config.yaml
num_hidden_layers: 14
hidden_size: 192
num_attention_heads: 6
num_key_value_heads: 6
head_dim: 64
intermediate_size: 768
vocab_size: 833
hidden_act: "tanh_gelu"
norm: "layernorm"
norm_place: "pre"
norm_eps: 1e-05
positions: "learned"
qk_norm: false
attn_scale: 0.125
bias: "all"
tie_word_embeddings: true
parallel_block: false
init: "normal"
init_std_qkv: 0.0559
init_std_o: 0.0395
init_std_up: 0.0559
init_std_down: 0.0
optimizer: "adamw"
learning_rate: 0.00211
beta1: 0.9
beta2: 0.99
weight_decay: 0.082
lr_head: 0.00393
warmup_steps: 246
schedule: "wsd"
decay_fraction: 1.0
decay_shape: "pow"
final_lr_fraction: 0.0
batch_tokens: [32768, 65536, 131072]
max_seq_len: 512
doc_mask: false
train_tokens: 599300000
max_steps: 8176
dataset: "wikipedia_en"
Each number is 500 + 40 x the weight over its row's rms, rounded and kept within 0 to 999. Layers, rows and columns count from 0. Numbers have three digits each. The size before them is the row's rms in percent of the matrix's.

# up: layer 2 MLP up, 768x192, rms 0.0885, rows 314-382, columns 96-191
# down: layer 2 MLP down (transposed), 768x192, rms 0.0656, rows 314-382, columns 96-191
up314 097:503504556408404442523532571502520575499531452417578467463511485488504529516497519520399482516481542503492569489513557574533485432520502523475488510504465531566538520577471503468425445472582456501486456542505497468488453504461545475532520496531488536473511590502521495518529522483493527528
down314 096:538527573435553551518503474497467483494461491555464574496472478549426508553459474566489511465515499420480537443532497489480541566452563453470484479465483545409479527457542507492532511506431512489518489500457519527489529575567493510551509437548595526528530485512533401492469431486433467522
up315 089:479538562502526496545492558527510528569459514471621514469505479473554418509527519479499572511517503484444516474466520517483538505489503424481500503532415482469511539520525465451486486498499477507457469505506437464433519552523474414544490536473525508552544446578497461505496468448474505478
down315 082:465535564452527511441451465470474477452541501551482510467429533488422547494478549616575542501487480499470496401507482568582515506462393526521467509552508477488495504432496508494541502471500485495609463536488535480525443519524543561528514485534488551477526497500411507495550528503524508576
up316 106:539482464516447548507547519471526552546556537452556461470629547487540509486535432519507534470474471421528494549491545504410513505495496507532433543524451472480468472459457504510458572483524462501511471450587461493550499532420484534511486491442507501484492449497501569538465475458496514468
down316 112:487503491512497572494493505497489465505549515520480499458548507445573510442564454517550508488510458447508512542524549470481534523519451532461478437526524476501522396447523527504520574418525529489547534505578482522512469520531461573518447530504477534558480495549471531421511499478433525497
up317 088:524525538516475527465512495497544495502521525475547463498441566500547479582576478478486552480544429478484475539474545573510553490530540462529422501489422542526458395514485498499503483455537560507461509587509536463513484566520488476509471447500532556519439482494572481559454527512516521494
down317 097:501514524544526575490510575428533494468541471497520571527508571446465423543519495521463526490522446539497503473489541519525509532464491512547419549482427516516460414562519507460466421467534470565413526542515530459478514552472500445508524502582540526598485487543535477572468482547465507493
up318 137:487556513495510513542454542485539536479574517545531504456508482500477423488548527477505538495474467485483484481497525577469513411540556537533473535501427469483518546555508480500422511466574588499495449536656486468530476545519444498512573487471581543486477448598558561488466484445485529501
down318 125:537477515530450457467508529529531556509493441495510523503542467573501453489434445469457468474455446482540572495549549513513557456530543528567499512519488439514454483513514518491528476490501497486542516510524491469535463448491480512518602536481475509408477519469480496572570494538534432501
up319 070:477557536509477464501536541471557458534562472466455510498522603497479527552523547510456544393571441480425488594478454562496528518520515529455390529461505541551456483562473497499439499478519520498443444518543485507476495497450517494463504454469560537496459479533485510510491493524548539454
down319 081:520532548487459482554505532401574470535504475533555593485484640416493510502514504502468534420567456515432479539473500550507473489519512484491322533481479535581442505550495475513421496426476512499460489520553432551501453546440508491499522463441533571538478509529478543522492481497503545550
up320 085:531449460491487513512513471488513522511512550513450553446525553501494392480537473466528525460506517451486577541498505498529486523530466412438506524487487512543513414523451538505448462480507543476426483516493465476490501589538472455477505474546514504472527437550549528532440504485478548440
down320 080:419485506484539482533493564533543578502531595532524504508535490454475547501511494455497517592443539547442543474461493472519482471468434460499448554560462468506523577518456460467465546383497534483479464542504505504495534486505467497525577546544583572520526499538531507474508409529545532502
up321 112:463448514497536536528453583474501525491496443491517489505441556524550532461514532401488431471438507483497517549498515562579498478585488561557447546490447529497475502526500572578482456504596508492507489526473447538458360520518495519524526431477489513486528526554511478536454504438528518519
down321 125:582492534475529501501496546460518558550449481517580540544507493542460490491584454503517467556421447498565492460480449449444486478497545493507523526465512447466351569533467520452504459486518502474427545524492441466485459468475512507472490516511395485467523442470445448484467582491497510552
up322 098:453526482534534442499572488476490577632509465498559472477534470539601512606500496498422515548555437485521515531514522518481490419536516469398462559496486477502486537595493454442422457450521557536511514498554499475528471470544568550589554527484523534436569473508459528563495527544464530531
down322 110:469501596533454478509469553512444507515523438515545522500496484506484545473452444536498487564472476462416563456506411502485420480445531493503492516535511529527440563492497548593492546407472482460547523500480470511524545520466537475487426468454505501502508496441518512516509525528503503492
up323 137:573483509528449531489477476444511515565533582546554588500516506483528502478491461462499516506523445426528517510439537514426509449535629441433461525480486455515460511513517502534445542446552479554493502503534454545513420482430511481501498496461526605521562436585559570534519478482454509541
down323 117:498532566450518537461500559599529573520501505464482443483504416525540536490446428529557501534559544502438486468508549562544528483489444484476537531449451481545530464545557481423523451514413507567508509403472520500423489523525487521471522523533500512484431562450565431434499474454563437447
up324 116:483501526510468439523606490499513465554485462528489522454449544524594564491494459445440495498564469481539475471445521518520515446536488548459460542491526440501492472565557506459475475492513460422462501497479472534523534480509479479613445513472559506552475478583500558611506449519477515421
down324 113:459464506511497524498564508490485443437503439501478510506450505463480505490578414459483454471479501499519467516525522527543503460425524526507491493483553506525492508523549495528519512488526490433482493480458525460550504497518452506507559534494466487503518484495448511492482535493469452481
up325 086:511466421494532503450511438449458522471460523484470496503499418526480541488569549526516474607488457450481518437539534471526526546555502507505529431463563485486562495460445516494479463445504468514536519540572465452503488486504517449519485513523523498452562562423555523590512482544508459555
down325 107:462549555545492516553511556530471505498508478536561485498511570483543467542423450501490533428520539564506510519491441491494462446462507487547496569519404523528442502539525465502514518516430509465522520412469536521462484533514479567493510484480515467529432432563439470398457477445511505477
up326 064:472403505514486477386524509592514490485520500519474522460435545529498444507554496509516482489515500420526539529472566506503453499530539451481460513443498566502533517490442437531450531445487544493476485525544453485520484472511440546504470391478528497542475515542422525505490524458537477577
down326 085:493517483525555499533529436279531493500455489531549509542475466508514526494461509452492493523451488565467482513523390501468523518474510551538481452497456511458477469445532564522499462452430414579517508589488512545515456492522471463556496595397485573522511488553554589491569538568521451468
up327 110:542422574449488422501498566459553552557587570454486544532463517541532540445590497494498523565533484458465521492512474476440543504531453433544483554516489641542425541487517438501480516465555480482513436498512476525528477561504481438510547528426535539456538511542570457551459472461498505504
down327 099:499409469495506469492572561484499555446542530494487453442475467505477481385483571538528446463456469487537494491544532437455495527551478462553497498407589548506481501515487481502515447501506554461429468455560500523579492480432477494457499511467515501398506521482447508430401452471495516556
up328 099:548487485520540543535470496478507545543450444540485535434537595527546512513522534463447534468481502439444449523498517497482448512595514495425448529506468502456558478429551518514515434512510563525462458504488487558495517468509483409509513494469528532525494478539486517552451495443482569481
down328 073:476480557473432493490495473474578514516484540490549516498446573427516480474553483579451447515475468566500555431513604515546551452499505483540456472631467458504498554548521496493480541438466453423495458457509515538493516552480534496498514507458498568515496487487564532487461560498523526501
up329 092:517542566483463502501535556457542529504519459487544479531496523499495498583513504537415620563505455515477550482492532518514530429550561505491395510508457479523580523489546468505461435418574553415479470551525448519556475515478449417512541492450550527446467513512510534523473554448545528452
down329 100:505571467513476533462520517473532448440595500509560534447512525479483505448526508454395509579521487508529479467535655567566550439588479508537457479473538506494532490507494491504438423457556491532459507577548440489528436508480439477490490513510542501516406540569481499501423510543502512438
up330 085:497541513485521481520508484472517482492516544498500512538471511502491518565560532474469521419547408486392519568487518571486518523474510548484410583468478573563444466566447453493432475410461577523460434465557488545519480555510465417518508479551593586510463473519538553560476526473515562515
down330 094:524495558513488549566563527442531500455433490496601585534480516463486470509521556482497461460505424465393515526470515541551525519470476538521403577497497485542491461547478474499411432425457534442441433489521474531503459532498524424501519499503497496456531509482524571580413492531420547546
up331 118:510525554499482595498534616450501498490607579478547547468485513492479482484500453538461587541491477509462549510475470528540499519529495501513462557496420555499489444544396499457459523462545514430470492475559427558481502530468437493458504448458474506539457474481536504496457505480560502456
down331 092:543444550530514531484474462479519488518467499530461459537454554504448589538535541508476554493396502517482517452537423519454381549549470478510494556513531596512490519506425494448510542428461498500569500453514463472482510550493478517538450449463508467576478549516504521525468493451532500466
up332 081:404525483463480432524532573467529515528541501524481551517419524508531505533489524556432544499532446485468515492504483546471538527549501441476435493527503527543481402553435490493455501414521543498451432461532448561558468555457462406484514474396551568503486490536557554539498519501507542480
down332 086:444496487518464470518486557447532470503518523505535597513466582450489472486521508506441512504573442510421441553521495569489552478510496456520395527482480549552508463534435468458442479410478552566489504488503427556532480532462510409482492514364509567524519453552469560517460543538492506532
up333 088:480467479450433482515508544462562501500512482457517552463465499499529461485508518436406525472538443485455522482426550578478517469510548540464419553422504518504521515581576454465452456368512518483476422540496452502517480507521515479493479547445536576493445484549544546609505524478461549486
down333 108:505453534564488491508515494469539484471531523529550564478491541486509458510468530488426491507514456540470457505448552574493453464526547449521407525463480516444461490567516509452463444463554471453512488603488402466448447514462466513518461440446532507548452500505530614588460542495474508532
up334 092:482510517499427450512532519504515523540518521481493489551482526510534539622509508495400547437546450480502516539451579578489514452525534504490419500506519537545490500522508460491495463403525565471491435572545452541526535579507498487441489493479546566487392500535540626558469487502528528492
down334 089:513502512582502488508482488478561494471542537529540520458470523477503464527488541556477502510472470507496508481473631555451480454534494478517456481479519446473460535508472416476509526485540526554492524576505429482456497551485513500458521478456565496588397501459454611556502541531481446570
up335 085:502541482521535525521554563483514519579541511468532521451510527547564551532575489493439522413577453451455510556464603537487515470513540475451427579468488568525543464514481453447452495419497483505421502528565458514489510575422502434509486479409588571506457415469534544532507528489482513500
down335 077:530456520573494556543561531442563532564567469531551561427488497526512488497513450486465483454550484498499505551433561507451481515507480471466409543501501495541532439544505483501444479425519484516388505512552425557462472534412457488486508508370557510515447452408472541515540566555462540504
up336 075:469509468452501507480502553428535462516551537522521520476437577558527493585556466558502501480534424482451533514516538549513521469503510460472373563469514553567531398540495487493480459369561562486481466503535446515515541475515484441487445471466592529518537530535537495584498520503560546477
down336 077:499482469527489570498446558430616474457527526538535512492509640512504503534512459458488483445504462482474451542518535554539474468513474459471382540525523541546497488486423468525473484429507487562500468492529421562441474547516477454442514524481582497513522498546451505561441488507485539488
up337 085:551540549547480482492556571470521560584595504542520527485483577533491578528519510532504533419545453508466538504548595517498472511499496539491404562476473598510495469516528478528469485462495545482441481587506479508450487493458468460435472474462557526529476498522466538494478454487517539511
down337 091:497509505583498490519503507406566524553510498558547569453520567524433523485492538469458497455518460550489532551562558491444488521505520496514396530530464568554464459473516468548484475438507567461486535555503464518457531482498493466430483499461544525492448497488419543485518503515437515519
up338 086:554476462456483515518509594490492557525545503482558542500454522460487499525567520465474586449542451424497511522484570562506506460491535472510417590508475560538567489530402447467487460461530511410467465552523412558547507597535478451499478499417518554480491500533504540532514513507500558449
down338 086:484461510567490547531518557449494512518525519505534467466472521426467479552471554459430482447544504471508485529492552506494490502485506464531442545507502569579518477485471480453467496484546490533446501561521419556446466531470455494498534534401551516531481429474444507492515556542506527524
up339 069:467482490499441469532517523487554489529554518519502520531519571518506502547540552566449531436534422465469475625494523551493569486522520497460365506478555562564471435543462457508428489448488495515432449506481488566497536483474515461489483466447585574510468507499549534587585515497522559467
down339 083:513486486522440495531505499505539472539492509565559568525486620469483478521487502492463518462536432514433483574484542575505486480484523473489314526509554526566490504518479463487438429409476496520422457530503439539483506527498492472498519504398531575552471506518512575582523492520518537513
up340 114:479547518458508446489495559487532503472509483521602508513553505509480521500527529518523462450478467519465551540527437542516469487566565518499448525520384564583439501531441473476421442433554484465490490589541462539484457583535551532479545477549525547470458504525538495535502504501554534487
down340 111:556559472475572513503530536445522470522522578567481541546527450494520554538496474496472484497503559503588496537523522513482481547579546509464457478439432524482500457537457531489486444458516476510493430503502464464486487512478518531437506421493562532493519436541503551486462577470510502559
up341 109:529480472528522556530598491489533514522493486490615476482506583458508495519542584439397559452522426438530484418448503540496435413533514571473448490506454503495487530523494486527510430488550520526507486518555501516548444500453463496529514530494532514523424490542499533574496504447523521439
down341 116:520452496497523499551458488511526514512511500511533451425551476482590514474466470440535500498505498503527504472517542500494573370504528495473497502503462522510453494445563534522510494443500573488470475537508507456446452455427468473536484499498610526461418557569494506536479526494499516495
up342 101:452499511470496474510493521486469465475508466496515496552473545468457554510553518479496537516574482490538535503507480526503557452511562428530524561482490495586515508504493435545449470451469452511500515499492480498510449498469575447520565533459509523500475497504544540453570469476487464473
down342 111:511452496546514569506526515507574598488569519504521539402522502515539415452463419547478477508480528505484500470483477487489461544522476567503429497410541490498519448535485485399541476503456547507477444520523544520502507515529552528495539525538505483521532514491454513546452492484459515449
up343 098:484501465485457580504510522467486586553558496481563529467444554452526536546512520558481488413498417418435548535515478528518528473520500543508413560469493577565466540475499487423412430356479458479468495565535452519516519539532558492466478483478501561476500502556589517538506501499543544463
down343 123:497470485515494569551478520414497508478520501501531451528552560488534499547533539481467476502472428518450417520566500550475445514560491501496475514439492576504500511497477550434474441425502517475463521533596426530483475506493550561507430497471530495549462441491529535539507481540498485436
up344 110:524437479504563518522551564459536527542528472478477469445464564589561498561444508508448475443509466497520504458484546523521536488523527566492455479438434471516484524575427520536465537468519526530531510532600477518429484456512555506487536493471475488444480566467536552523487506468499519502
down344 125:577494507420500471510521518491477497508529550489529530461500464522430508536543442456509450392492433511490534458522494465434500490542451505482542495468513485490481506528454437544519552500428519542533476545520536477485451439555533466541530439608518496461486529502517505532542470461532458491
up345 100:587565496502480435534528543454540553498526528534484523531476530461517476468536564519435543514542421448433504510459532534459475534504503504538418483488456626531466473557490471504469495441508481481498451564538472555523515564500508455481480532424551538475446489562529528576518499477515535486
down345 105:543528469553523518498469534492559506502463484534510503517534579446452471492483555547382465529505446513505497491462523547489485525436501493566416567498477587520505465578482443511495470487511495457505481601505521520426487523519544450474449534410565549520455514543463584587451479475515509543
up346 115:556437493513508553498496502472518533481640581482510450511541521494499568553498486461448612496498484548404508484511516565484480517560476519475417469520472504506518523475445492473483492482590525539492492483541457546515472501418515454471514499482495496448504488471538547539428539492558512539
down346 113:413510529553517460488461429511432526487434480406560462541547490507485423464459448557476506570509551496528434557460408482534437569468513519512490466504549474545497487503555523415515504501502495451493524523500543438578470514505553522504523509510541567510466481548498522520514450493542545516
up347 096:500471576499482510552461563517533517566512535473488475537586604577529449527500532535439494474511549495475483458452478500485533523475483512434462503435480516560476464520447585468505559459551492421477399538495521486474541487489531489501484532472503531490462529485586479570480499519475574484
down347 085:578487485405529493500445447505459486538523519528481518492526466476424478523559491400514521455500437486515523543576491541520502453547493530489551549520430511487509521489422494502520465487495501490519461506559453474499454603541486485518484458541530548528566477506479516490491441484527478458
up348 099:501482519489453553537538560501571484554554513405513519465467579499539438490518429491485499454525452478469502539463564521461556501504548491483460566463436541526496460493444534515450513472564557471495408568474483510474509533523527525496462462468478561474523477532513453521487513478523511463
down348 076:486527533578481441599480509472541517463497496476472539495490601406525516488508472496483495406501493466498476544505498462538460473469521512485427474510577483484453464501520489427456489425479504525574505567475534559439488532506483483546433493478462499495533439542492484529489481442574510534
up349 102:541480502534561558561510481482501484469550527523484520472521572506533514508454493481516551477471438500447470503467544556419516549500548535506491512497396477488490464473400552560447535500518500486556518505535475553484449471478505548496524484475462508554502542470507532533369549481510511547
down349 120:484459509488474467477530487504507552507467516585548503518544448470424519491466494500454503462441512458549447520551475561497512435549578512506447489556479482498467455472510486538560574471500537524476474489488493468493480453464545443518464478585507565495480476414564510521494568519538497520
up350 113:509528459490445560515555515469520549519580502464500480505476526600521528554461468543497480550506448499424523471468539528514536481549555518514435492505474509511557457501432526493473555435541464406521505452491466507501486467508565498538453462527460527527443501491618499451490513505506494518
down350 124:425485489488490477481569507521556529534554556412523576433505464490506606477459460536554494458492477495475557514494446492551532415573497469495488449509530566454558509483499481512491548501500451442457489573464492509491484555492582462451515440542454476524469508569445517467486539551563492557
up351 084:508503515518511510549485595427506490539538518539507503514451495448523527548550463538401533514508466459457573536513521563430553494505569522475441503521479564535543504543427487469414506439511536478472474481516436564612521502499423465500466472484553515519497455554564518543379441518510537516
down351 094:505465545535459543524471575437527443538503492528539487484513515442503522499472506465378510467537520483418521567460503537514432485472456475479469554515475520489536491556452504498391522439558461487450475524569468549561490529515486469529481520481577534488514444512506549570334514556506538498
up352 113:466560526486572495491544484486478558516497436480547534473528480564545499535580523410440500490559508504573517497518534496488518439510553515511499554515454466561460491498533504495457516481521463439492501461513466496546572489471506550519551530524620530542488538569516518561496499468489494423
down352 097:509490523473421509501425533487496436488521487514492498527451538484435499518419501585517528533493520510465511512507494537516497552541443486517523486466538540412534483426495443547552506463463510499589457485467477533533450455579518452494502459515434548510473429490530488454525504534558496570
up353 099:526467531483495483537501500445547508576571513527531545514493537513500518518538469465440519455571450489525525512497545608513535429587515499457406549443494531508459455539476475507462552451519501481438444490526457499497460494498495434493509481397571556491507519592470479558476461473489565478
down353 103:514534492509473488499513513605544494529531457549543604428441526566443573514472453490438559501516512540485536478519490594487523495530517471483436559492506497468456435457525500510497525424524481485472480517511479477495456439499506523492496478396459506525525514506486489535430528515435529491
up354 105:466571491489480488505512598487563532503578540515513467488433498470498513505475473539530526498474460430535597504501434596492560405482535480501511565468544483539507478513426504488395420452464464529517471503550469530439458566554496532511480505491540512493510459508478416505501488566565534444
down354 111:507434445515481521515493433494408482520484509465441520486532522541511569478560462468455489499585505494424486538476501459492505540473471504530457457518413550504494562519546556478572601518550506509509462516458535509518554451466514452508474489513530459525458540543491600473454459461525488483
up355 094:535416504499456485471500542470459494513494544507555589480501526496541480442533462493551552556608446513466544490539540439480487492460486514447458467493473465534550461521498469438490499504482557505443521424548497525517498465506501471529489531463542494424491464541470523470506463476453518469
down355 078:557502433451507457477493430503549471469519479502463460517512466519526546531465532538514537546501508453494532531524490536532509598511533535539512564461545498555412512503530544576534499463479436435502437576463468492511552478468474551520517436588467524521514537507473465518506534466474494467
up356 101:512461536522498506553483547519525491526519496534492464495506551528547520511541532461392507509574515380463507506493548556564511527544559510405481510476470427476456476521514524478516516543490539508422468488460423519467497529531452514531433458470529516550551560513515492515466407505480564484
down356 084:505497480425597496491504443476539474509523464508530484541440484428493547449532509490547465492556429560500446491520577501568533485579462525524479502541464522507541556507510526475485498524458464551607473513487546479494474476422445568443493509523455505392492476499533453496509574468539497528
up357 085:460534469507513422542496479488548566545486510589564480462490509481529489491437542506490542502481383463501555528527533493519529493487472500485477479559526509543441503525518440532361502447503519461530502562508454441528487549541536533558512517555498487421470497547488479511574443491532480462
down357 103:575517553469498476446528442530457506493467460439489508506548551506460492508486464502476474481504533518549544537506519532505455555500445583424492494488536576466565490521435583490534489515499569480490486421481529526491570447468539530554569444566592555504552506443463434438509476485509491496
up358 107:519415438510446544500574479483594513501572526471510488479545506472610504475565460456511536560520425475546545516432539484541529482585483501466493439536456488486530463511480504507463513502559509528489503536532497493457521509550445536488459429492467472499502468552498459473412556443505531494
down358 113:500411446525538529541508420516537532583493485474517424474485493561489512517468533510493476563500466484557500516466569480484521494559434484464479498472503475466492596538512403522522432493505574441530484482529504472531536481479466505459541495440447515489467569497490553411521425495476492547
up359 097:541456490481492511517525526426533500486525518439483547541418542498541510491467558469507521483473460484488467540432483476440543536461525526423436507467464488486450475536506441444493472463495523532523489514533495521441441514399452513453566510464577519502396482489600479568469537467479508533
down359 078:353537493441514471470505497567529540507508582470486459505503476509542542528497487449468560508450471551481503522480540555518543523461513430479459511506473502567463490527510497474519461423498543550428419544508523525565542487455483428498539487568567625517463490538524473493549495492484438459
up360 114:524435468478484476530496543497511574508550471493512539520563523490539502547563453478515562458528482445484548583533494544467515498562488418471453537460518556564495525461561498546469471501512574559492479530469472532447432516516472437462548511493548524436527506474515546556542525436532510528
down360 112:502442445461515518476508542514543560523531406484504527522532469527458533501524513596521494497564543492506534491588473555537546580448525468480494516509523493519414590457552511579487506499486523497505511531423442520461489519490456453448471502423515538518478548506470459485460448433527509457
up361 109:544536563494542447516477535482550499578515479544520549533445515485516524540561501509426529462556505479463518447502482560523475498493506538433501592515503467538503547581531535516474449509509532528391445530522484511539538473491474470542492538520516509499492587525502528561452413510469644455
down361 099:487462516492440564478560484507481545424492489492476474519524529524490463452482519523573502520481430548509538511480519427482555532495498479598452443536484575537520474435472467506503549439490505502631471419460514468485455524500548540461494494439476534496490434447519457480571563458506401511
up362 124:469488458478486448541530510498525571568588513519558509485457535478488496531506531473482508458455460462547553501507605592490499430499470528450488531530535535558446534530483466511428460441491474504488436554567487503551502539482506515485530529461528532446511487499540603600508449491502536516
down362 135:499492481491541517500487490485538497538547468480537533467449475491486502555495474491518506514524483464518490550509534502538567447400493507481501488541543519600478509455456496549481563455443445533433538496510515515547547475506518467532488542515481488526498474494449468489430510535538547472
up363 099:527435495511506527505508587493483537507567508496550510445483579440484509537538517508519497477448471540493454511463507548514548562475466413493462497460515586553478526503499539429504554449499491511486484594504500514473556568497473499464521421519488512538508436490473498509443496517482491488
down363 103:528478491508462440510492495505540567481502507569494511490485502472499504502578523483540490535481503511509477404523491487482493542502497556467485520572482512511436539528486472470577523436488511541444504477501483573521496469506490536487448493470436555451539464448530565549547458527526507469
up364 099:517516522429473515502512585497551553558509493523528475513522564518554502529531466513461519470572478473448495450491514544478519518525521551466491591499469531549465484514546521441450458456542537466431405534532468509498477553498540483482458482502558566505442493518571472587503455473536562408
down364 074:416491505605533531559467470445554449487509551583554508528482563478488496514490496498551535506436446529490495531467519420471530477491578534540467467527470577514470539485512450498485513442545484538549450515476496559449489528528469571415528468450549504518460505492498533500464553539538480543
up365 087:512515487497493505456619546415528504494552495452502537512483542470514494556530470507446548485519405510475496501416505537490560466525589510451434544514475602519454459519492469466400503416519452428457481513514485500543533519473490442513476484507515572515557477549573527549495505509573517415
down365 107:582535508494488502525504534407555475537539499492586495453505531524498479453476433553508488499543438485460445472470555577494487475511500489468378484459479499499571426526490513521412467466494500437473498582572472510536430492547503403577520490504480477505508505538511596528479537529511539456
up366 097:560554507494513535470534515464515530523539507461568486558529519537566511561509456499459513396549455450463558547484503571448486461501527486508464525477503528522481515535467437521464448468520541483508481512580479501531459543456534482449519475462527534530426517467524554554528525508488545490
down366 094:510530478559511549555532507413532494455514498487547542447518560428502496566505487504505496462520514484504489495496610491464497480470530498582485465530514460463504502536526424418499484473556543443451503544471507480413489555463556394488513464429504493489438570442504522544536471500463501481
up367 104:548496590476496479544479592507513499457498574508532459534520507515486505545518541465496459459501522446447488481469522540522557518553564530454523503534422541483450532527547514475471496491526567479458450610516428441477438519475539500564504496412534515573521494547505463505446541484513574477
down367 091:445504476462501540473429473467471437535509445517468576506457478513517444477527509508489487569563549446503445542509543455501474463547461471563507514484588462467506494486557509474481503473449498487605477527487501555510528471525567495490513579503491559514473503433464478477555510489546495492
up368 099:498525543486493455453485488457556524520467575555551542506520468455453414502557566435530511502521475451469553555539477501513567482594491432474490472575462480462430472543458477493460563431586534542473474614564480489578406565515467510496515521503547539503543496616482551519494507487566524470
down368 090:446555508518465511463552462486533504466541456520476505449444490428479446483521470508483471478485548531408449518442490484517494526469577520524519515475533520421633454467443587542498576464519456552492431528532536516554478513531540544476483510431515551487488540427493479543416490415543517497
up369 089:493502555454448495441464508546544508513495505527536483451459564525549535469495464544532487499504444441456522530431469500476486518546489532520464596473511575534488532507499462489472503485590515407502471516574457478497424509540415506528539514500494500473503544560503501505482505507481546554
down369 090:454440493483497432537460476458441488505508569517521561502509534531538480446430495481491455545542601486481477538481535469471470548448482469487549487451537470502506432503531513487574494547456544442422564515490555490572558467467549431494534490446544492464461443503593553552447493490464508509
up370 100:519482526466451491510524560468532491549508510447563519534499524480531438509500541467440573461569418482430538495433526551468487451523472501500433554514478505568489515591509485545411460430481533530453427546502467563528509500470542481530499482482527617488484499528550478562527495511558553460
down370 103:543483467548455472523439477447513435502524561498537422550475557463544435515551564509545463444456411510479475526492565539557522441476516536570461500549444465521432442554483470470472491465532492493540527500491416562436485533473466465539462517414473519481530449430522608558520540517549524437
up371 082:515513469466488487506522527500526494487558585459525552472464484492468519527516519485460614512567467432514533588474557551438510507525462447515392496505452530518494458522471453483466519407542542508434476500547453485575565528447482462485456462398584556483479463526541594512486529505520494529
down371 086:525495486523503504530533517479523519519523540493500533457464500480446483502501520448452554460560514471448498512499585497444510535549518432504394555561455528539516454497470480513440526433586556496445504496518427509505530504416512456496449497347570545480526418506489581549444516502468538506
up372 075:471490503508484500545506519496532462535599481498470549473465526486473524478547473511477569436613476496489525541522506504514489512552527451493356534483455529537509444518469519485456518459463567562433429548527441524566466482447474474435444447463582519527488514487519500570478514540527577527
down372 094:494492520546439495536485511451564496516547496550531590469505552478465530501486491507484557409574469527462485542500518496503468498509506425507365548468515545522507486494479505467447505425487535515471478510537443501537499493522464491487488524424566556530498514470474533585446501556496541567
up373 112:473463429505533475530516576493515549547474554536512494498489520486471531423478572555499535480530410511468508444440487489468562539529602527519478504532439497533426547461458489410455498488559456471518491607555442582514445541491503470394537460501469522527476503504474511550440540407553466509
down373 117:503514525510516507516472480488579473466463528520553490482500508526526461550443549445435441453441523459539536501511456523477494536486490535458492538479511480550534443502478509602474567466533450564510456414544511441463439491528496393505460505524534489503484462490531546454569546542483521514
up374 112:526427482520443551501528548484538550586549465547461581506513574525517503508444483562437536448459488478517503448572475499439470544472490531457446493438404557469468420482521503503522480481517577536506512474543448570538513497538466490452448488484491507508470428488542564514588491480544500497
down374 106:462477511523529549500484471516521617489525572566451452489479490474449512455499432534439458472458443474502449499583512501382470525513453524490459512486501544458518434467443481527522552440532571533566433481536532503502457456493584418482507505465494546524484468543477558507570515518502458463
up375 105:520536501478458527517488534467529565540523519498489554573501534506571508544543440439505504453499476488420594456539500540422526525498522430490481527477469535501499505514522482512527496482575503496473437513547442572501511521529502378444559517419496564482472484505545545574505469484515522421
down375 092:515479486538433486489544581539580494515550504444473472485518503535498567513494456483422487534500427529465563475547478497455443481487562466524480492385546475506542482500508507496487488505591515503466508478469428477524502439536461441462521520529511517457492488512481489537521505541556495442
up376 082:521533464566463463510549526458462458471449478528482442555460558433517539527504581489445570470457538391496508505465460505452477534426537499556517550490439556518461502550465544517448474519464465499499544489468484424535498479499455508512585506543464438452485454497434555553491436485461465517
down376 098:489509518498522536463398501555480527535581547495483493464558466578476528494488398519537465517539448575537480504518522500513489506577482502406460419499543473488552467473524539511533512460505525519546457463544507591544470539485526521452415511458518520499531508510542462465485519523507469448
up377 108:519503505489514517498531465448611547618475485532480482452602563563469445463497521436522475461504456460410507472500548541449469442551534473489482547481438507495439545519510461540399529509471491548477514495550462565484473499523555490592449481536503544558538463572483501563443484519541534474
down377 099:457571481516474494426459501516481503460489520518501540600429443484526445502543454486513518533527498534489495510501492471485483551540474519521514516545468444509557509508561473525540494483515550638499468498486537538502506497469501519468531557564463548459471544563492518469516513478555549469
up378 106:499544455487546553524544478474490519455540538384557479463510561446467507434529482523492538489528494498471484468527505555499503455591541510485497493538410477530507504503491540495468523463510526485485494498536446519452441553492516413440517502467558516533476432512509586476538510393479514506
down378 123:477485481523541480526395541497484503522492391513429516534489536496514472527510529463530462461490490443452580495476542434532527476456444514498524541527543528551473500483509487547511527490491464498512455447443521480579549504544461524528512545465395504455457509470472509510577503533472501390
up379 113:594458562495520542431469478460551592567487536509502519519501567498471456528535434439523542513487443455482458490504539536465519524584531454506439522489487547465464504537510495529429571453560537541478459500533517458438454536534549543538511479485563574525517488492518539535456432458493522529
down379 117:487498546536554519492482574565538496526451483540530509547508546383453523563523594430454539528455508491530454567459549427427524537511521466469515535461555502494506434490477514539545487506480532510500534492497406540547481464472544441425532446481469550507509446557470461451474479434547507489
up380 106:474558478550498495457499572453528537541510524516509483561527517539550516526475496536440499529490406462516455462451545531535494489520558532527475582461472522470419535513499487452406521433500583439546500571536482443517560571509502480450508439472490532497497491597499587519400556550505495560
down380 112:486545558509472457517459515498429490502541513576447544515505529474491557479471480556490464562455495477453550477573501520517448475389532501472514533480513550526465510478502513583480497421517537469546549494516526519475508533520575465462475476544492554481531496474455508478512530458489488541
up381 091:542462500508478540518516478497496507572535472509538487474495493519493470529565497581467520513519490476489527464476461526525488513448493530445474590419496506502539422505456522452511459514533531484442476491554473464511512587566448449505430456527473516452505522453500461517523474506488537431
down381 104:446567503497485439490468530479450464404477513536470525521489534475517508537522519504508512448458515516514503442465525552473495480488470489565476484577529495516486543500545459507455535429501498571603443530507535507512469505441507559500542497443552577560491448559489514482522509469524474534
up382 104:509458498523439556517509511496524538548543561507569583509441490474564516518463564471489441489540467503488491435477531511483527523503572435401518588424517552542459495487525474528473461511537525451566492496507435442511450582524462464467472498501500517530470512536474425464534517543470478516
down382 099:548562538406477478465477507547599533499511445484525522510490504494505482409458508467540407429503620494503517532535457547473479521497477460500533476483487486548537499532476480508500484593543458420564598555462470487480413531521514441510515442432428477520486500540531523498440514526492477565